config = dict(
    n_kv_head=5,
    norm='rmsnorm',
    norm_eps=1e-05,
    parallel_block=False,
    init='normal',
    init_std_up=0.0334,
    init_std_down=0.0,
    optimizer='muon_variant',
    lr=0.00492,
    lr_head=0.00632,
    warmup_steps=200,
    decay_fraction=0.832,
    doc_mask=False,
)
Each number is 500 + 25 x the weight over its row's rms, rounded and kept within 0 to 999. Layers, rows and columns count from 0. Numbers have three digits each. The size before them is the row's rms in percent of the matrix's.

# layer 2 MLP down, 320x768, rms 0.0496, rows 0-108, columns 640-767
097:503521456510471512477480506493481520456543498455498505516559489508543507553504510506486489517490484460469565530492478488533544513475498480508508487525514463450454490498493515469513498510459508496456493483453503480494490526475478466513506483524467497529489525541453482444476490511568503491472483512527473493452491492523513467508498488492473549496460491497509514488479490515501474450498
100:530540506522520473531500532504584525493519526518526477538552509535490533502478557481464520526433538529461468490508477463524479503514526483557523461505490511490524495533468531507500484499550516520502456481512447477453513481509509484512512487492484540498512525505493510527501512447491542483537458489498510518535534461497546498525524526555512436490508532515490514503478504504520507486463
105:519474496576495508457514524485503458458450483505476492487453538512512519461518478531530505499510502485496515499480473503481473451463515479436484529421535535491522489458465556543509514485480499472485507453475513505497466496499508514477458482577482494544516491483502496496548490485463522513460503511524466537509508453527465509494436512516530499477491464481522525523514548511497506477498
097:538522529508526541506479508510469481496526513432452485510491484510455491539468524508519500521536487502514500518498517499496510475478499487462502518540507528470464465556525485482532473501501486475526495494532490495466508545487486444492484499590504531501531487536489480520558521446535512475487456475520476511515518528544478462514510492525529450491527495494469488460473521460502478535536
097:482524488488470528493504477493491531495498479514550530440498535484477482506482507505443478490486560495499512549476503476476499497481478502492501508489485482516496500505512484481493487489555494507503501509516447442528511524546465471520498515525547505512478501512512525516508533505512510501488527513449477477482562528542514508424498503507514485540462497490549508553510500487526505517501
103:457493454484533482488484512477516578501455422534518498482486497483483502502499538469506500515494493512445528507474510493515506522489473490508540462525487506512467450464524532486477501485528514500503493502487477508514502485494481505510488504524484511498464534464462519538503486489474530526528505528503518524556473522457550550456543469488482493513479484467472511464510515483471462499474
103:509478469484493504483540520474522461490490494525489462470471541558481498517485510491460506491522502490503507541501502481523491516478561501510515508485516484481479478516501485486508482511544524480532488530516529541469497466500487497511464478501527531560482511525460530507503526506508545545464525462490502476535486465515515538495551527514452480517474535509504519513486490477478452526477
100:485431508524484479477502578500510459506508521475482490520493467500488475486527510506510550510447507490440470461474434493506528464503481547503542495499482551506503536461503472523506464509502481545496506483514520511498490459551483528511463512485492549500524497437497501518492507500526506453521507508509461481525521516521506493523507456473513483497488489539497467494510531543496487502495
098:510537502553479482507503511555471532517512533502517517490444515505503545499476459515479499503513496498520520505502545476515489516478512535549506485481472522494473482508507529534453500481536501458443537512480494544509546502518473506498498482481480494486542502521594496462460476488511442499475504502516498511520521498516556491462526540518505498533512491501506556483515501505514516478481
099:492491437488506487509521496478547488566495491533501468476490509509518518566469470510528482500472473505521533522519519551508505474508480524478464544522501542492508489487494482510495483495442537504458502513516458446459470513520510480503537504573523496484424480490524487466497474500542528512491527521463500489530452522516488468559467475522479552535529517515482518522537550478524516477492
097:510486543518436495516514505454478475483482512464493462531476528468461508524506518480597522520497485556521486549497498504473490501519483510451478504468507507529477522505496521523542535503495523486490540525530515522485491504536488481512511469509494476506483516525523530531516532526492483524505485482491465473506516527507534498512510481458512469516537539492508513527498504487488420515488
096:515478518500503491518504513564496521535538475544505480476536493541476522506488490524558520464521474487501528507488520534520478508507495457467530473494505468539534502494483520538513493527511501534463488500530476509420520483518495521506567467483530481483437532505475530473515511488482477494489483506485535449521522461495529596498492529516514440509524490530495511498498482538478506513505
123:481471528458482489514531493483555507509455523522445464496506496493491565497505512501502514461463499532500499495504474483478529472457505512521528479493521520483506510517519526464484483524491483485508509551502519497445538484468496517507523531527509486469502517512542527532534531533524518538449489509506518511505511514463532474468503459483517546507488505460494437455572468475530493519522
098:505467502465477489526518501538555503495479501478513529527473481512476504492488460564518480522463471542431520465485517467484500515527477491491482530495527539473514483485487501494482494525504503523468513464507521499479507505492479442465478456509512462475506475502489514516450536505485539449510475545490512538484463493525555507542514510531484500494494521514520498528495450523460508521507
100:506544502498489493490511499442475534520539521529512484485461495509485472546496447480517514513487480503481519482504446494477474496470477503525480443508446571463476515509523541515558493459458484509514526509522503547491487502485522501477499461510483525504485529473547496519508462502486527488495414500445476488474506520534441498529477542504502467467520496496464486497477485492500479493504
102:467527525534483536553517475482439473500499539498488522496471509480480494514510475448455494480471518487496501508449492470495507488475492532549474484491494474504495502505512461483492481519511536502496464511547452454478487479502512470533524527543491516472524503461513477532488538521513526520494501493481497488512496509499518497491495555514476560482521505471531494425505503474464495489561
099:470525514521526497509494508515476454524453504553478495491490501451499456521471506512524544527491483498499578490503480539530489498492528538508488525507510514473505529469520453503525500525526541491474508513469539514529494522555534498468460545501502472484519465538512427456548521506523497529511467511514537523515482491488506467486473529518487472492521522495518483525480452489518497542510
104:499438491498473516486511508522498503512512518442512490498499516496491511455474465486474484508500458451546498474520510499521533528520457490465478477518494514468491497474468466475503521529538490506470482479438501510485475536487478493474488501489477482516502496470507524520464527499477482527498494522504517579482468533458492485467483483484480490471502507509514492508511543498466514493497
103:485508491518449466520484446473514503537486474479468460478540487488456512471492479496492545452489464488513500528478505488473474481470523528539525509511486534460565487472481488509457503516506530460526539475502464479537525501508501514457514489508503510478491488525476456491494520524471537519506497492485500502518509474485545528503555474517518488489467492487498451492515448515488504488510
100:454482508445513502498469499549529516537558536508560496542528502456478461517477453447523511462500488511482500532491521471474480512553514484506482486480450530537531411468481509506567519491477530529514441478506523517523515501519490469487488517480518495520511500517489531506467492530534518510517519556511478489504517510505514504521481544501503488499453468485519527510508522521501537503486
099:523494506520504490529493514516500528448524526505502533509443528483448465479535484491517476565499500465503490501484502500495510466495494513562538513514507513522504505484533503503484498504494546493502481475517515497494499556485469536503502492472489513511510509499476512512483514534516505465505519482482531503519536461513490480485507508431518517500469481525513467479525492467545469521504
099:528490471504526509534549509511470507531483534487531488530514479548513494497526483512507523492483514504511494468513494522506484473469497511456475528506535497495498517482499495520522485445515516495496527527496491535476479487506499563485466503511465472500494504519553496472496516518494505565502493475498478484492497537497491518506486512475495472470518516518505430493526482513534497476500
103:499497500499501482485467493517521474555490486524481524512492571517500485540483532503506493470503494495490483506495519469501522445483517495509538553520493478481516503511434523541473484505527505513535506514476515484511482478514462488495548463501502516514504473482497510459494471490507516501481533507489448524496531524514518480439488555445475477526488506487477540495523512513472486492487
102:481520500512471490475495521505535480516521524476500478522442547535498479524512513504476515524498464506543481499518484469468514486483498468491462499512431516450481485510501501496544485513509496533493482482506497444528589471530502533516531499523533470497494513479514499519517509489525535503556465514477535515515515512499494481558537500531489451504471477502517508492580552501567497526460
105:500516503546485484458524500468520545487563546504542539526530523475481547503486494517459527476487511530529500531487504456437489504507484484478511505472496477551528486484535516494507531492505516496514479492517480482555470518536429470490515470484458468513545498500518483478498490497479548519508468525474524505518529467529511545493506506506484507532530524485497505522519476502542490522469
100:543491541479505518507506471469523466479499521509461529471503537508506463518516489472502496542453525505516506503464504491497513442453516513535481525513484469503459504523450508457498495459492536516487501453492459508529495536454484496476525507473524512514533475488538521538513524512551511477487573532520480508521492486505452484479489513474514529517551506472546523515489463498532474494493
096:528531502507475492489522446516493497534510506447474532545500485498562479559492486477504519450492473516512520480521483505445507487506519538529455495508488524483469499493515499514455522484489492501488458525463504516484509502463488461460508536515472514487495446514478508514535495506479497519510468496492560508485507488449484503475526522476478528497504507526504517474488552500501524449502
099:527515531462492501487485517516494501495486541547488438515534486529503478465449476500500535463450546545550542478517475453487499481511473503568499518493544498511466521528512474521490527493501483501527509493514467522504512498457538525494472477508517505554472484536522484509483525526508455507466487452460510490504493485482498514469513504506506473553473479506504489533527454477486509475490
106:487514472483494519492512508480516496536523516499535467485499486495496424523445479547479530519520479455509482480511539489490479506517488458496508490527473502527514488455532510489517508513473479495517502530494439521506536534545514482456483526508487508523490528481497496494500446520515486484519460504519514495504510516469459496524516480541528458509507476437506516476523506505477503480449
091:543481515502526479520482533531529447497487508502464502546493482486511506502516481490520468485544520520495480481500490491537535505494453496475489514466499488502516511546452482483521540502495530482521505475464501537493463460462535520515501491505507545473524564471508525469526504495495563493502489520503529524529476445506512465486474492504550504533497485428535495463481531516516487494503
095:511502499512517492447503489467537478505500507523477543504525491531496537558490536483488527489495494482555504486504483509465529520475476479479507491497495466492500502503519520528471549482511510461499542509471514469473527485495506486508491450526511512514516483484502488463475508510561514509516502494502545454535502509512522532492508497494481539507554515480483519521500486508479465520482
092:503530485485478515477517513486510476475521519541533470441500511507544491499470544529522479511500510506499512488463470471484464520474496518481485555474490479465505479493550507506499486468494503501477452546477511470543524512473509501490498466570481453504489507520545498528533551525543526476505475523488468516498505515504541499487491502486504482508464493531513487543515524505489514480470
096:541508509500493477469527515511485521512499459509497521455489488492520502485453498495525506461492498499526486479501494547496483523547487482491528514516501494496465489473511526549491471485475515485478451495529512484541464487503535493551500501481507505484525527536508465516501499473477484526534476524485510498506486479515423487529489443509501493488468476489533496502478497482494524484493
102:501488511496470506489490535539507496484532528500460526479472512533544505500439461503501490499489481510509492518496458494546524534507514496490538518567486448533491477534499519539504535561488501499524479473521440482506508525489510507445487472526526482523484501485505459494462487520478500500469505540523499476466495482493544463461522496520511505493531532535497532465505535498514492489501
100:490508443486511511505556485470472484536479446498462469510489496491504473545492519521490554491497521486519515505509492488505503502525547538515533523517505501523521492489496516455497531449549506461478504482521470540542531495486476502494494509489485493529503530493507544480489542493532489464486513513536443531491484412532556491496497479499481513458453467493476470510516502510520556498446
102:516520466476502534541492510485522472429501460496493511444555505574487550502507480490477474494489473507501525533506456495490490508501494506485489508477489498510530471537487517509523536503469521463526509542543513557493563463540500497528518505494462516511504453475509489526476502493472494534516493556504492483488483521482519492497463511491467509514488507478526497491515489496488474479550
098:448467489506555472495476519463521473517463524498532456514484485498482453513510488508527473510523525488517513491485539529537519493495491490528518533560495514544511485503481501500490451465534515531502484488470509483510502495508486502479499486507512466517452502456500517510486500452469473454467519502507509479535519489496490485486444515528503498465507516468532514423480480497482502492507
105:530537499456522509490488518475519474501527481488509518481551521491491554496497482480504462489507512512536501487471494508506500476470453494511495511487495511497512498500467515492503513476492508511494518493482469492543513521493487523535505504521466511492475508537456490495497512523525486485500450517475486450467487493473488480505541488526532493506509542480530507494484471486494486529458
096:471504508511487503517485455508525526509481486528506514476488488461483556523468478499516474496506501503491484524487489511507515507520504526508537505493510499489482499525518493540464542465508524509459508509477475490467514522484503462446478531463473479517464517479485421510520478499498513494529474529538522513528498501524517523514510529496566509512560488541528485512500503519463558513552
107:530447510471497498456485515477440488501490483489506494499479528489501502482490480504493465487530476506514500474481506480539459470490489484485478490503513473505516486499502464506482497521510522483512506492492531459485547481545509515498494469516474515506481483518510532449511472464445464496492526520469498467451505519503516507513540514483544520568523505457449491479525525471490486517500
105:482517492482458472509491468498527488507545532479496513515487479539523493515523503479515468489544466488492550504514525520448550493459524509508481505472477487473509459517559526498482456491456523475492473515465549486493482513506500514490517480464507495491537477519462479479535496484514454485507504491526493503478452528463491511481515440489498492495527530506510533455513535486554509498529
098:507474503501510492560512472490497487503523472490492505512532478500534518477492503522500494482513490521544480508508513493508509495518486505528534529529501520512486498534457519499506500506484528492501504464489504489515507515458477483532470456498489418465521463487521505532462513445525510509555543507486454501537502475484487480496511530508496511499526441523537464474498542509463519469487
104:508522530479487509502513500527524421489478486474507486514497503497538514519532483482507513496456500490488527488505500502500486489487531502484510511537497512466458457462488502494507503444469526496502504494504486484545464504517463492468471484448520507482528467572537500490515545483508494538516486524505510522495528514506515508529490481524481531525551497474523544497494533502516541542468
098:439503506462494546459452489473529515517514523519549498474493517501522505504508545484519521482515528512466486524463473494547477487528490526536531531558511497456489487510501536488508494550524507505508469485536485505483535564434474467498501459541496475497490482474513490507470510509490501523479502491484494501487468507509503497473556493486474464474546484518565515518522506465449498488498
102:500511462464507515528486537485543518557503494519514515520520456518473504502483500489532492486494478479474496493478483549446543524529507475488482537497534483535500493517470489526479520540481526452476529506444477518488532519472501478512498504489513474504528481493496506513517509515482488512521498511462436483513513465517480511516463481521472513514517500496520473502528499499453462479508
101:497508541512497495492482474545522504520499481431533502482508453515513514496536507521473463513515518511500501505506502478550523528454485525489521505490507484498477533475496516460415480514513486500487514505511517506487475484490483505519483524518530500523499459518507462485505493467506480506450477473472514498444507498503482489481511496523498516534500504494529480491453512490520503470484
094:527451508478483506512500505534493487504505437507545538497487545510536497513513530484498559498528489488548535468460485527540511485524470508516482533457497493500537503503522445519453543475509442551482502480446496485461544492433549486524503510479478501540484537500467502506476496532524503503475493492504493493494476486484477495477487470479518499485523498528459496495482483479492558489520
100:502469562486508542460477525494495502499498526565497511527503535478480530519535509459495509516483529497550493516482476506509470520489478487501465521511469547501497518486494501520504510511523524543467522508479522522490469470480484476484499522529486497434522536487541522516527564504493495510475455465499503489511521531503505462467475473516471486518488525498476524474500503530481501473490
105:446547481492500509502460482553510482478505514511452525485512473539537527514469544469503505540531537504509513453543504476528474493494497524482461462478425495491532476546563482466516498539557502487519539487501488465487506504455459549533501497484465488511524507505516531500475487494525514497493471458504473490465476561527520565503438497544498478461547527508479558549476560480502509537475
101:503531498469510471503451469477469485473495525503474481490479492502500467488503509488502463538514532459471497522460550516505527495473531508493531500449484495557474488496516501487534496497528497463480538481532505480478512511513474464446553457509521483485520529486475499493501529518496470507528506507502523525503570532528529490488513508484465486474493460489488516548492507501498488504478
096:522511515512505511509490522512485481476509517484503494469483474489491493495435525487517512536482489499507482468511525484509497487491550477508495450512491494518500455520514467505511514504484506501529509516510490497474524541481504450516477486554487469503524483496476537485501494500477514478475538544477484438500543498508521479499526484490496525487474468482484496515508482458477469514470
096:534470477493460527485485500530502543473524486511469500542510529538519480448506530545516528547503510507530499492486516478529521505493520493497507489521505522464464498521485464499530479496507523483499486489466520461525482570520514476525481560508498490437486415468531493513505480517527484467494476482447477510471510507484456492483506500476496447521507530515472501475530487479529496536529
101:471548485510484483496489513534484511510535507493544479540493484544489514499516553509501453483501511480515509515562496458491501519471520513533496489515528517476536513462497469504487500488513501513474472496518498504517479468518485511472506464494486522522510477504481510503478479533509470501472481474490507515545544529448485504524518473501531477519506489514478473491523475514491485490485
114:534517488524476524477501538535472506507523455498551503504466538512527519521518514516478534474497526496478486500462507524493527494468507438514491497503495517526463529484476504505512477487498494499505493522505490501532463516525493512483484506509513499456522489532545507504521474449463513496466493486479517476469462526457501488499496478489466492514477446546513514483528503479494524463508
099:483520491481538445475546512468538509462521507511491536470489471503501494518516548516515506452490545469487515488477445485494507519524506449511472511477509523483485510475465501515472498476469496427464509488511492473497521511477502510496481500526518523463457527442476465520482508514543517516467517492509521500470489501517476500485507498489491490458470526493497463478502508512536512493512
102:511485544443486504462503516516512496516455493515497498482505475468468485515552503490465466474569527500494538491479460510501459525504524499534541490491494527455520493496549525504482522504465533460492541500454507475526460500492530506506500465525508521468487509471512467515457479466494490484509445535528489475471491505496477481511538503518457533478518523479508474477529507465474456547452
098:488525489486571490484493513524495473508514465494465523506472494530509511527490501489473526483470473520485481526472496493525496503513511464509488520475533473499507566445553490478486503473486477502473455483522516494530457502471496499521499485501527529494460538467498542526536500507494526501495495512537486506516536518476506505545499480499458494508501470489475510500490518462515474503453
104:477526510483513496530522475554494524484484454536533502517505471539505521493509490488537510521487500483483478481504521489548464478469525490511455472492560499464519534520531488500497512487500559475527526502508508479482473482457520489508539478525510534538492491514513547491510461456500509456529503450526468505469516471526464507497516504483490526528508493488526528489554528474537481482529
100:457471495511493506484461502492545495508506483497488492499548547488518548495532486499519463476492522520494511458524527485524513482505495522444502476483481487483505470542526516456492530512500481483497554506503519537473515534475501478490485480497493464514481545503484530516512524532494474537501522505457481512550491504478468509534504454467481506480499499491481499496478532477494500511531
101:495484490497489502478533488510508506489570495494472515492554479504486527527469529511507547469497466484437496506518499537482483524510481467524495543492478496520518482489505500518518486501531462456495542511470487527473520513535462479529521498502476465481451484516444538528498532488471498522507516495516461465484485526523498523534446519519482511493513526508528517539515483498488494528450
107:496501511478534517496502507486533536504521517492490513527464516498464513521536502533521503497496538498501518489499461524497490520489546505491535518469476524475543540524493456481417520520506483523477539502527500506491525470480460521466499500527508503565492486522490538527500541540495541503500527511487464521508504479455490507452459470507494500492532457512513512479487456483504495505515
104:489502481456496494515480469531506478467487528518505498496579494519471495464503512496457531515488495458523469541545539560461528543503488493471507455518530478524509496527510560443470498537504491463514498523545480503474490534468471522522517541534517525558474450488509444449459506500512504522519433532504537502471489487514496486479510478538496533515455528498499475530515498438499494506470
097:505501460508518521502516503492504511510521462497521489555460502501477515496488439496507514518481542493480509552501519498477490513490495499485490478524493520522498484495500517465473484539497451469507515521459494485498492479484479494549502489511511498541545571468506449500476500446503494499527467471507503475484507524534513476536536453480475508517517495459538489505509510536525510499464
100:495536475487483479500541524490523506493508497454541512507542435473517497511473506509521521483516526445506498531484455452502484459522496463507488477483524571452505495482460480521458506498508562521482519516491493484534516524520490465526495484475470522525468557526491493483484531499524525529474488544493471489483495503521503471460513506520507520510506516529493541519510496545498489531505
097:531510487476558495520506540492481518548502522495490510469478451511541456505508483506549487479469527480529512517531525461499480520523500494516520507501540485523493489485480492521507491491523469484519488476511502500500488506486518476496476500424470544514464531484487503538481524502461555510458474519516555483538537501507531414490470527471531485504493518493490508514477459538545485526537
102:479525475474494542514457498511497496477483498485514502449510508511501489488461493483492491498506506478538445534502497492484524498464474471505485473500487454506465506515462547499499490526523539501482486505509465498517519509450515457524477490511544495514517467492522480501485494562520513495498504467499484495507496505503519493527506519495526472465481505540544509460520491521463502479545
101:473536448485462506544512534507518536520487492520517505536464437497496476516555488538493530461466511505505510494463494487494532493543493456561502496509533530550503504508514534482475459532469522509481523467501486465510493551461515446504533446508488511477546507484549490522488487473525531490523525512473521502437504504491484512510508493488506547465491474510485506524474517493455535501528
103:467506514521495505500511452514497513495506519494531427463506451473513508485522519500528510535562523480495495487518471513499462500494523495480491525475478508477475494499476501483491503486549508503452486481468503512470474476536513487520531529507524483523508513497465491560501517525544510500505529477483497527470521468478483461462506548477568487486511514470486543471496478499496500505486
102:492519568511494536562530454475500498505535480504492491440451536472517470480534519498493499442486528459489498532480510508509504494522521411489525522506499526545492535518525562502539532472498505481496480467538505528499483473445508462510540493545468481473463493485494501546538522503500536506496510501540461499487482501499555485504524487502483501469496490562519469468522547501507541540512
098:511489463499510530480502498500504524493490521492495503536482515503524500457481479482531501494503500515516478533543506476483480478515499473538479504452513498487523490473485483464517535489518493468485512447528488532472522472469500477482451503499490472521511529479477491473501442483489521474492475509517535542478472511560503457513543493503462498548512531528511455508500526489503473456481
101:500552454462487469516526480533497433475510516481518528477548542519498502479483529536455494549486473531522545468483463515512529555451478491498542462471437512473489535554501543476496507476490539480516507517552485483525443475521462498520525491469493509445499509502489463512497511465493450521506493528465501469501527487494511503529493501497532529466486523471533491495471525471506523481511
102:526517502514526523490461516494495504460522534477470541461488491537480458515481499453473468516509506481497518484476527533504498502514520443533492503479517471454506480524482495482538523533471488490502488548542489507533469526473490516487531518484477480470523532490464481504548490493506490474523508481491492521483508468529481487533526513507484521494508475488478533501507498517514456514461
100:529481479515514512467497501462553423501532524540516465500542470548535495462512494528500541524475474456466472487495483479516500516538467479487528489498477503501549476468480499547512489533498542456541493489510474460515523493490485520488455507509484502494440454501468494494518510476538490509478531493537488448468513491547465515480487438504498442476453498495475498521465521516492553499506
104:493537541477482487524495489508500483473519491476481512535513479521498487495534491500525525472490482543508516524527536492459516488538503510435463462532495510519522507534505479563508541482500476455501483506452494511498519529484485473539530495550552483504521438527485451457515517459467506499460497510413477509493511490519552468505528519517471479524503512509462511493501517490527513444480
100:525498495504486492513489532537531491512489523510521507479509536480494493465509501515462512519535546504566511503502446438505460495504472509506507497524452477488470486498492515507465492465519516504507506477523507498505452491494444499544487481482488500500498497553501491503480484477522552528535414505508520543443455500499456457487493479556508528533488541492514497532550531474490532514489
098:522486548483508504495514481472459529519508478508493506471489517484489507494473513516485517491500532500534536498519473490508487483514518527469511598477473463503506535488525490484521479468475525526504505481503523478464522471534509486472492448445463501496503536481452533483494478517455555501527460533482525519525478454494516470487507463506493485504496471484503481521515491460510502499493
096:507494486491463511510469525472462495527501479484442481493507546523474514461476501489485543490521519506542483489465544478477507527478512512483508510491492508463499526501534502490507523478479489497468473513508510504490549515514525497500452494473532477517504455484499501510499486545463496498525475516498510509531500488487556485494490505504550472559510498499492478484559502491526450513523
103:506525477517477489482487477472487479446494505484519500498508507477468496543467506524517466468472527484476534537452477475501474498525452479499502516524504514483487516479517489464531480507523479464530478486500487531520491485520573459542493485495488486502495508480545461530515495505503492484540492476565526474528469473503484544473500569561490515471527543474453477501500526458515503477493
102:497494460495468476477542501529493478502494512464531473426479516486544473516462450501499509481507527531513491519495535487485508518477522483486518437522506522514491488459505476511513519526556474508499491514538484489443491495474484486514459504484486511499474486512527497521525497481507515512511518524524503534517541503484524508497521451488521537478470454461495473473487513519481454522510
101:541486510441454513498513512490484520498497525482581496520490475546471462446493525516486504541522518511489484521487510549465529478489489511498519520489505501519526519522508477520529511451524497499454544497467523500523489490498518496489531510496464534498504501510507532486498513512563475521481511484512506466479493492516503519535464529507481482523531476526510490521469510471560512505485
098:456557529511523506485476479510462480490484513497519541497516480527473497540504494499467465537505509474517519522483491557518493496488478514458506518491554506475511490486508527521470467505511499502482453515535490485517546494512497491482534470558490489477512492487483488498511450509515492479486549493513495513508495513533531526501492473465480511502554478524498479507509518457495524460550
099:528504514514490528525533506526508517499517485534539499516509466525468486490499505462480473502470501515539503453500508475532491509524471472490508472490472507501493492522513471480458459514515515546460497519501512492493472509536537537518526531537482467525493503506495499542468455419491502536490488555519479480513558532473487502504502488532520469498481496511497456500518468486453495529517
099:496498511505488484503494484446489464480502517518519482523493483474504554458507552498496531452463464474512501477568529493544489510506529509506500474480482520471511512485535519482514507528475460561520506500433495490483444537525493513521449547551512477486510472513499478421512491488504505522544507492487478476526468527510488496511507534516517533499511561517493501483439478526494445477520
096:501502486495505538522496523527428493451486525529507478478487522504487503493493474492453513482468535521452490483526529534473514452488482456440524514471528468494517515546481518443449480493466478539482481465481513525472500454454524503490509541531522513472511513523501468509498534534498465538563495496458503482500491483468491516553530506543514455524485525517499508582493546518457504484461
104:522513533492472486489530497523521503525474464467518485480540554465509500487512479461496506507481504484537516444502503456488461460493476496545536476505496492518519499511461493499491561480520509534518488481488447485503500503514502530519514505504512510505494475509469505512533524493477495473485493503487448511508521492495518541521438479443517468502538473460495473517518530525477521516477
101:513535516498530513509508507541508491450498463535503509526523512475523525490506431533507547514516479510446491483481465549527518478481498499448550520510505490531497516482537467525514504480455487520498495476520506491519473490520474490513524526489509521498448548532489502533520463508457511513520494496471501494538495466523504506469529490491520468519465493488528495493477547523500508521496
104:524502494480537513468417484468465479480509501478485484507509483505470516464496504526487538491533490513512563538509492496469506524502476523503485456549555452479494471486486519454486499509511489544495475494492503448484513530523474482476523497505492470446524560471549496517487515510457529489490486490505483546522487531531523487510530498510508502538568510472481461474459487523514506530493
098:568508476465478449492470500510471522531496507532503521499512500510531489509489479483465518519473520478547526487527505513519482484515493496466502495545499530486491475475437541501485506489502532499503485478499507509486487473515477481502505512483547511478508470514515499529499513513525506486485529533531448458513542486493505500523478505525464516473481518521510453500478480483503533481532
094:474537494494483508535514495510526506499445498474490502485521486553531501456463532499467487467512499490533506480499495472514503554520468492504469527526470507515520495499536508499527508498521514447457495502459541505490522510508465534494521525466525525492488499457526477493441510481518497469487453511467495478463520550453459502479508487498500500470499522468515488478468478514498494527518
104:469556553470520527508499477518493503524514494521533510474504486488461531477507536494494473541530532502487506500489476506496494567484476479513493507463507525494466496468459472542518523551463498550534488503479519522499536516484513478487538516526521478522474531548497498455475482483485487516490454457564485458485523482543451461479477534531512488489515518483495492488485484543475463459512
107:497463503479468531470494499510476491482514517463480462517511461526503530579481520513504477465499483478486513503487506502495531487483507471499508498484513477521492488480498503503512468486538499506456508504463544527524482518440538513553515514519516479498485518518521535486502487477503501471464482497474503493520523519480501468533555466511512501519479516513494495477485492475494490495501
097:504479549461527491467483499557502480453519517496543444467455516489501523481522503512532504485521509501491505505507476554502525489502498482512498489546515510500522467523482515507554507511526451460490493501511503545477511505535475486519556527518483518512570528475528517527493525511479478506537539446507495513492493469517466544521487499514491478505527477497532512503464546481517501509513
104:490514492488503492492562455507504542522490535478535507534521501514522485521492500527549467495503483500521486484533503498460495482519501491513503503465523467502552484536506495528490455549548519545490529470518506542509511516510482526545476493458481499495513523539476555495467494502482453522503480515552480573513495491469505506462487463496479487487488469507494517484504525535494497532515
094:483461498474510522529459529500508512565522528526500497505491499565482466531507472491496530484514497471511469485483497472505491487487490472473521482518486476489508528499520484533502488474465498520526480520513508526528481503562514472475531493491487512431523535475512509503505496498527498508499526494526527496513492521506535477538509504492499452509532541527513535501498489510501514529474
101:491497490517482456510473479498492496520527490480547461485522532499497513461508489522519534480506477518517466517515491479537516488532548532489474502461507505510530504493511485477465502521523553523467471503520480502468482492505515514557520554510507540527525517478487533506462506507456511525509521519490505481495488462505518472486452497497512482470465495498507476537483538525483497478519
101:519457502509517549529460500491453507510470521432504483475471535498514505485472527508501546489479452500480476474526498506525516507530507527470522484502504505495513539490467480506502502484539531507505494493498540482542513521480508499468491518507503495494509483512499522499461501497503510547487524497542514500507528503525500504507517527497543532469527494529492502440528504543537521494453
101:505517484509479482514432537454518521505501525491505492475512557540545468528494468503473475486519462481496510458533536485509471529535508543533498469502510482485498510553515518476475539488476497533488504516511529521500494518537525511482489523559496523500483545442504512513532527496449504530556498482481498489501519464468468514522455550481457507516515494505531505465510465466479451479522
098:556491513521481479462543475491459508482510514512537495492498505488538520520458508516475520514479496484506500479466497534496493541494512524506493510496511509490520495510549495491507460557504510493508487433500499529498513527535542513526497465493489493505491504452438514516510525501506469462508473509474485487494478503476513484498510519507499469515470509528513507484513477477461511561496
099:446503522511501507524496516495504531463459445494500523523517475478478506511499486504427507531535475516533487501481484513512523488562496495492496489493499471548463510504495472462501512500503535491465484534482509538477475534490501458484486464520523462488505476529519480505505453515518478468502520531495505488502519522530440510524558504484510475534509447473454474524510506529487487485521
103:530442528526492501475515522548490510484469489457522513494450485494464472495485516447516479477494503516475466465536488483501493445536528485486513507426461487459541531477522522528522536567489513510497466504481524526493502536488510438521451509476511521509557479550457498471503496478531502534515512462501508516514492492535518484508481521496503484504528468489519520517520476481518464533530
100:499505524471496460494504498550518500544491494501476515492488485474470502511496532483501526460453481468517512466501457490452524499521514531505508514503455478469473445494472487473515504488482514494488471476488524482494490502520511467495499528491479460496494537502511492521438477446535496516540478462482534410533485515528512496494460494493477511445534543499464454480486511535469491478510
106:495480503513523501468493470527522582496471550542526509470478474437481501511478513516484507489510517492512538473507479445512502494509552516512548519497522539479513490493473517533476492514494452552446465499518446562515533497501423518535474561523509501490489469463481503515495483518461505546503519488547467517478509543496511509540498487502502520474509464507534470468508483492474457530532
110:483519513552540485466456538459533484488525509515527465476444536539530520493491456465495492470504502475552483489501485510470502518489490491474549519487491507490500531454544519516513504475493484511465514497508470512519524481448533433539436445484503506526467491484480539532519505517465475503484466447538485524493517460489469448462479460488524553512489495487470480470507494441509511526511
100:489471483511506540515500502491502490487493498491488502490469492522517490484491510527485448519494499518528469500479476466520483444510535452537512529509503536472467477473490451505496477465549500482518438520511530536521510459511492506497520490474485452480494505487444490506516531464502499496497519527536494527499504505495461497517534519494500491482540504535521555509533480514461531516480
112:457505510512528453518498494523478503473532507521532515455476504497487458514547495528519477515466540516498508498523473477512506499459507442532478505559545501502503441480483476489479493498487500504475514473488481516531468477447486533508510451520474498508560555477550505561460539529506506495493479442495466552442563516445513494474493460518511513500499513466482504520518516486514507528487
100:501524519545493501468516497495508509505539480565507465507508519506493442522479517507515505519477491562505518519465478459491506470454460490498472506512491503509529479525494490486506551476493476503492467492529509529526493450515519478510502488456465564527525499512504474534460513507455548536466531519518523469469518479484454529508474481516500520487473511559463522471505515501512532475464
098:494511488522510494517497549528476526561458485470492488484510483509516533521500475480496529475480498475531505500512512473516512493490494467535520505523522527492456461474533464531505541487530534501533526490499501472503463522492477466517505519483492538502500508488455526484468501530450522518487471416467544476527471532509497505556510506526514526526527555529529506494500476527456490522493
099:447476505458474496502495494502480530495461481486465533501522485495520511470509552478480467483496488496487509449527461490506479534492520518473491475498485541478530551473529463499505539534459504507492496497503505474492542488523496503471486471456509490520501523502467460484442508467514477518567458501549536508547533522489556491507475498484499458476486513548522494444503511484504534532492
103:472566470476458459519536498529506518508551493471522492467497475516518513516477521456502501479498520489502505485536489555485513518468501489500477535495465521503487511492503496516504467491477498474467495496521506493537488528511485480570512533520480508505532477510538489488507465465564504504510519478485513579495512541481452526470492508477503498490492494554511513478510520482490486456476